Weights of a small GPT-style language model, trained from scratch on English Wikipedia.
Size: width 64, vocabulary 2048, 0.705M parameters.
Architecture: RMSNorm before each block, rotary positions.
Training: a variant of Muon for these matrices, 13953 steps.
Each number is 128 + 32 x the weight over its row's rms, rounded and kept within 0 to 255. Layers, rows and columns count from 0. The size above them is the row's rms in percent of the matrix's.

# layer 2 attention output (transposed), 64x64, rms 0.0739, rows 38-62, columns 0-63
size [ 92  84  95  91  86  92 102  83 101  87  96  92  91 106 102 106  84  97  89  92  95 105 103  93  98]
[[145 100 149 144 153  95  95  80  83 119 131 118 126 128 110 150  78 132  92 110 141 166 131  42 149 154 131 106  92 197 101  98 102 152 113  62 125 167 150 151 147 175  60 128 127 142 127 124 140 162  54 106 119 110 146 151 135 183 124 130 187 150 118 170]
 [137 102 116 166  65 130 153 135 126 119  88 125 137 197 148  75  31  63 136 141  81 124 108 149 111 138 116 209  94 162 100 147 123 140 102 108 142 117  95 153 128 113 135 155 145 153 207 145 130 130 100  86 127 125 115 151 142 157  69 135 138 155  95 135]
 [160 232 113 138  96  82 129 127  88 149 127 137 156 120 143 123 107  99 110 149  89 141 120  95 139  72  82 136 143 141 120 125  91 152  89 106  74  95 145 106 144  91 125  99  95 118 118  60 121 126 112  67 181 150 106 197 103  76 155 164 103 117 148 135]
 [116 120 109 125 129 111 138 147 185 145 125 125 142 125 141 124 109 109 152 151 143 134  44 114  56 106 143  97  86 177  86 179 165 102  91 167 123  69 127  97 115  50 105  94 142 125  56 114 148 164  83 111 119 134 132 145 180 152  95 106 130 155 172 101]
 [106 116 121 128  54 180 107 134 110 170 109 165  94 133 104 141 116 148  79  99  88 183 190 122 211 133 136 120 129 167 115 136 132  87 166 139  79 119 106 147 122 138 163  94  56 174 133 124 108 153 131 114 127 146 136 139 152 141 115  85 173  91  68 162]
 [ 79 171 123 138 158 150 103 164 161 167  97 130 172 102 189 134  57 160 141 147 113 115 137 145 144 176 148 116 136 156  86  97 117 104 150 116  64 155 109 129  80 111 146 138 106  92 184 126 120 193 106 134 124 156 115 172 159 101  92 184 119  94  63 121]
 [135 102 110 130 100  83 150 102 134 136  75 115 114 148 108 152 127  98 132  77 152 101 122  99 161 136 144 194  99 156 189 118 122 102 137 134 132  90 148 174  54 161 124 140  66 157 152  60 111 157 111 168 137 164  99 109  70 138 117 143 103 161 158  53]
 [ 89 118 121 138 147 114 137 149 124  92  99 122 170 151 165 165 147 180  55  62  99 114 176 154 133 115 104 176  91 165 131 117 135 114 116  81 116 127 154 154  88 120 136  64  69 108 165 172 161 103  84 121 153  60 137 127 119 174 153 121 110 127 172  93]
 [149 162 188 131 104 105 100 126 114 102 118 105 154 111 130 168  74 187 147  98 110 136 143 143 119 100 139  95 161 169 108 114 188 134 111 169 159 136 148 139 187  80  96 109 114 108 163  83 136  80 109 149  57 149 141 157 118 192 114 171 140  82 163  76]
 [196 133 111 122 119 157  95 131 148 157 120  98 158 140 127 155 155 144 118 101 211 142  78 178 160  93 156  78 173 139 146 104  85  90 131 133  84 145 103 124 102 140 135 107 148 120 181 129 113  85  73  83 142  82 122 157 119 136  80 107  68 135 150 191]
 [155 132 130 179 155 133 177 158 148 130 133 158 140 197 130 111 180 188  55  99 147 180  97  99 129  86  96 161 100 114  71  82 116 120 112 138 147 126 128 204 152 122  74 141 166 157 138 138 121  84 104 148 165 102  84 100  85 122 112 129 141 146 112 152]
 [114 160 129  58  46 118 106 139  73 119  86 124 120 137 103 160 141 174 128 128 122 165 171 162 159 100 111 144  94 106 185 128  90  99 165 177 125 128 121 122 130 137 144 139 159  61  68 136 106 162 119 123 152 144 101 101 192 186 145 179 159 140 120 115]
 [ 86 191 117 187 133 104 147 100 202 127 157 118  80 140 101 109 170 151 232 164 143 124 102 120 112 108 102 128 212 114 163 149 165 129 126 131 137 135 143 152 105 118 142 128  73 128 170 131 175 145 140 107 171 161 154 100 174 137 124 147 160 129 125 138]
 [139 154 115 127 112  81  93 168 120  86 147 101 123 112 133 110 164  94  94 121 105 149 117 123 103 101 129 145 151 115  95  56 151 171 122  24 155 153  94 114 133  86 146 113  63  72 125 147 142 161 108 120  66 156 101 119 133  97  59  89 113 156 153 145]
 [144 114 118 152 102  84 148  75 137 159 130 122 141 133 103  97 110 136  61 105  93 115  96  91 149 126 123 136 114 157 145 151 153 158  83 179 158 161  83 185  96  95 118 156 132 110  78 159 147  59 157  36 113 153  93 143 104 108 165 129 155  98  71 135]
 [112 102  75 140 134  63 107 104 107 111 119 211 106 173 153  95 148 108  88 174 138 118 208 153  54 102 157 117 137 102 117 145 136 105 113 139 128 103 146 175 146 152  95 126 104  89 114 131 145  59 124  99 101 129 134 124 159  86 157  63 116 142 148  96]
 [139 120  90  97 185 178  86 164 133 158 151  83 112  67 130 111  34 156 143 152 164 127 112 135  89  93 111 145 119 120  82 130 133 177 192 164 120 132 126 156 139 108 129 154 104 119 148 116 156  81 133 132 135  84  94  43 132 136 152  78 108 142 115 107]
 [117 164 164 140 165 198 142 146  83 150 196 146 108  72 111 131 150  88 104 115 170 117 127 123 148  86 151 161  78 115  82 168 179  84 141 103 140 102 160 140 108 139 101  95 137 106 153 121 112  97 123  46 101 154 141 130  81 192 162 158  96 133 138 131]
 [ 67 107 125  99 148 119  94 144 117 100 113  84 112 167 149 121 121  80 193  91 116 111 128  72  67 142 127 155 123 155  94 145  95 104  79 154 117 131 130 157  95 138  69 145 139 101 120 104 153 107 177 172 131 117 123 188 147 191 163 102 101 108  59 165]
 [174  93 152  60  90 133  91 141  83 117 126 100 136  94 167  52 153 146 167 178 140 124 161 151 155 111  68 127 130 140  86 141 101 142 108 169  97 151 146 150 146 152 157 177 135 112 115 166  97 155  48 121 156 175 166 114  79 129 164 104 137 101 125 139]
 [169 128 132  71 124 173 168  89 148  90 199 174 109 173 161 100 132 149 119 151 152 143  99 103 146 155 145 158  94 204 100  94  75 157 124 123 173 161 144 148 162 137 125 169  88 140 148 143 147 133 151  53 129  84 126 187 142 155 142 109 127 116 103 152]
 [124 108 205 130 152 165 158 110 141  43 116 160  42 131 137  79 116 125  96 102 159 131 116 175  91 138  89 129 133 147 143 102 113 152 113 122  76 153 158 149 125 125 168 123 195 113 128 119 151 176 100 117  82 173  68 139 164 137 160 110 144 119 158 143]
 [189 132  75 171 165 124 124 211 145  99 181  71 151  91  98  77 142 106 112 107  74  93 127 174 133 172 118 119 169 141 156 132  77 113 105 167 152  76 149 126 127 121  89 100 147 155  88  85 137 129 149 150 115 114 158 171 129 147 178 142 154 150 129 131]
 [ 89  80  61 138  60 147 131 168  68 102 174 133 139 129 106 147  91  78 137 157 142 108 115 114 120 140 108  97 153 136 197 107 163 107 115 164 125 101 129  85 106 182 157 102 103 152 125 115  99 113  88 167  90 132 124 170 134 184 165 130  66 158  94 122]
 [133 129  54 128 193 115 130 123  95 124 142 110 142 128  61 142  97  87 154  68 115 166 133 208  98 131 106 136 120 131 112 106 162 123 162 169 163 161  79 140 101 109 141 144 117 128 123  93 103 164 140 141 152 147 172 188 154 110 164 102 148 121 171  49]]
# layer 2 attention value, 64x64, rms 0.0587, rows 39-62, columns 0-63
size [ 86  92  96  95  85 108  90  98  94  92  97  94 108  98  98  89  96  89  84  98  97 108 106  94]
[[ 90 144 134  90 167 134  88 149 137 155 173 145 116 118  94 174 195 175 104  97 198 138 161 110 124 111 150  32 155 141 163 112 105 172 154 145 125 142 155 101 105 142 128 114  93  85 120 142 118 135 164 216 103 109 112 134  95 111 173 126 122  94 154 134]
 [ 69  41 128 135 161 120 140 140 128 133 147 131 103 148 148 117 135 145 104 126 131 121 160 144 119 184 170  86  84 123 150 141 203 108 170 112 163 160 129 164 104 177 125 161 148 134 128 144 105 158 156 148  98  83 154  87 124 217  72  87 152 124  89 148]
 [159 149 157 123 155 100 108 111  72 111 128 120 112 138 159 148 146 141 122  86 104 110 179 127 227 136 135 203 176  76 190 105 103 151 134 102 133 162 152 137 162 220 118 147 124 113 142 133  99  90 145 124 162 158 136 129 115 104 133 155 111 112  65 141]
 [123 122 136 141 201  91 155 140 156 117 109 121 173  91 133 155 110  68 144 148 202  93  99 139  59 154 131 112  75 116 149  97 120 161  65 121 181 148 113 123 156  88 122 179 179 100 168 132 127  91  86 154 140 117 148 113 101 126 139 169 137 149 187 125]
 [174 127 148  90  72  95 123  86 146 124 137 142  61 133  64 118 194 119 158 108 181  95 146 110  95 113 123 130 141  92 188 119 129 161 134 158 191  98 121 121 163 157 150 118 142 166  69 105 150  89 148 122 153 109 170 126 123 174 141  73 129 153 177 151]
 [121 159 126 145 146 198  80 168 139 115 157 139 130 151 136 112 127 124 121 186  99 131 158 153  85  99 126  54 117 111  97 122 133 158 133 136 152 174  90  51 214  96 107 103 165 114 137 181 139  96 142 109 113  95 153 174 178 121 113 132 166 118  94 163]
 [158 131 151 124 120 149 137  76  96 147 149 138  90  92  71 103 116  72 148 217 116 134  94 103  93 135 186  92 158 131 151 123 142 157 139 189 129 152 105  86 140 143  87 194 141 109 107 112  73 141 156 162 135 216 104 114 129 115 105 137 149 146 118 113]
 [ 95 132  60 121 157 149 158 134  93 106 122 123 112 130 134 146 175  72 141 124 135 143  79  84 154 145 154 139  82  70 165 140 126 128 133  76  89 112 110 129  91 129 165 155 124 148  95 122 100 166 136 128 229 131 156 167 151  80 143  53 116 160 127 170]
 [111 113 116 111 113  73 153 140  75  80 159 179 110 145 138 147 139 137 178 131  35 110 144  91 120 152  94 146  94 107 109 165 162 163  91 132 133  67 126 155 173 143 125 111 139 126  90 118 151 178 183 139 133 156 123 107 139 114 187 139 192 120 110  67]
 [127 113 141  74 106 116  71  98  74 143 150  75 113  98  99 141  92  78 192 136 113  83 128 188 162 156 168  96 122 132 167 145 118 157 107 112  99  89 117  69  68 160 165 120 114  98 103 135 136 187 173  87  64 136 152 138 149 132 151 132 136 130 118 122]
 [185 101 151 171 181 136 121  97 176 145 188 140 117 118 141  59 125 111 135 119 126  76 101  67 121 144 181 123 155 126  90 123 144 113  93 130 104 126 109 119 106  98 132 126  88 160 174  90 172  93 136  94 150 124 154 174  77  55 126  92 173 156 115 153]
 [174  84 126  91 121 141 108 142  59  86 109 152 180  93 146 121  84 154  54  89 138 117 137 116 155 139 146 120 103 120  80 124 109  88 130 140  94 113 113  91 163 170 157 124 197 136  49 105 107  91  95 146 134 114 101 128  93 109  86  93  78 105 150 108]
 [ 95 114 112 165 143 149 149  91 147 152 113 159 122 145 135 157 126 147 129 154 145  93 133 133 169 159 120  76 113 150 138 173 152 111 166 220 122 104 136 156 126 202 128 142 167 171 168  84  62 117 150 150 166  76 183 157 137 148 192 161  99 111 106 104]
 [147 145 153 109 170 170  99 145 116 157 158 178 125 123 130 162  75  92 180 161 161 104 154 156 122 146 159 154 122  91  90  79 114 103 168  68 111 122 175 125 160 166 128  47 144 134 157 120 114 219 132 166 147 112 160 126  94 166 127 110 132 137 175 120]
 [126 149 142 113 114 178 167 124 176 130 165  44 159 142 115 164 115 102 127 105  68 129  54 103 190 126  88 107 120 143 122 112 158 157 141  92 139 141 115  84 119 130 132 149 127 155 164 110  76 197 120 172 135  93 127 147 104 166  89 202 131  99 128 139]
 [124 154 171 152 100 102 157  70 111 125  98 149 151 175 106 133 170 115 128  92  88 134 152 123 174 149 195 146 132 122 168 107 119  92  90  98 183 113 164  91 115 131 118  93 148 144  70 153 133 161 138 152 109 198 174 225 142 115 111 149 139 125 165 122]
 [171 107  95 177 111  12 151  94 127 159 102 158 148 161 135 141 119  91 116 139  69 120 141 157 136 120 109  84 162 153 163  74 124 180 112 140 118 168 121 137 170 131 126 143 122 112 128 130  93 175 116 186 110  59 140 108 158 106 101  92 113  93 105 109]
 [194 144 170 154 106 140 130 145 140 124 148 169 131  70 115 127 144 187  60 155  90 154 104 171 178 153 134 140 154 103 185 135 139 134 135 123  99 141 125 105 148  99 151 117 106 159 124 167 114 193 111  82 159 106 142  69 129 106 121 159 153  97 214  93]
 [ 85 153 120 197 133 136 200  93 117 157 152 172 129 157 117 173 131 126 130  79 147 128 113 133 131 124 174 133 111 110 166 138 121 108 126 123 140 103  91 115 110  75  94  47  96 100  93 111 166  97 195 129  94  65  97 145 139 156 104 154  92 189 129 104]
 [116 139 156 182 130 118  68 149 118 206 107 129 128 120  97 145  75 107 116 111 100  87 146 162  84 130 111 127 146  82 160 169 167 103 149  79 116 108 109 123  75 105 126  68 166 131 103 137 111  95 114 193 131 191 165  84 146 122 103 182 126 105 151  91]
 [178 149  87  64 113 119  98 143  85 216 141  99 207 107  90 136 147 167 162 122 112 128 139  98 117 106 171 124 148 128 150 146  91  81 132 159 153 124 101 123 110  95 104 132 105 164 101 167 124  63 124 128 144  75 178  96  94 118 113 168 117 118  98  88]
 [ 98 134 170  81 119 118 123  51 143 163  92 192 104 161 207 188 100 126 143 132 166 167  94  95 120  89 144 162 121 127 124 149 185 103 163  84 103 188 127 111 139 135 158 149 122 106 128 170 104 123 118  87 129 148 126  81 154 117  88 113 105  75 142 135]
 [139 172 154 127 167 116  90 109 183 100  91 124 120 178 187 132 189 115 108 108  75 184 144 168 110 147 134 128 102 171  82 171 118 199 152 103 164 142 111 153 119  81  90 163 113 131 163 119  98 151 171 160 142 105 155 101 121  68 131 153 134 140 176 123]
 [ 97 162 153 125  89 139 119 115 166 106  91 131 112  66 171 143 132 126 118 142 142 104 121  43 144 153 164  98 116 148 151 155 123 133 111 109 114  94 192 163 171 117 128 102 157 178 135 174 112  78 106 153 118 131 125  66 151 139  71 141  97 116 136 226]]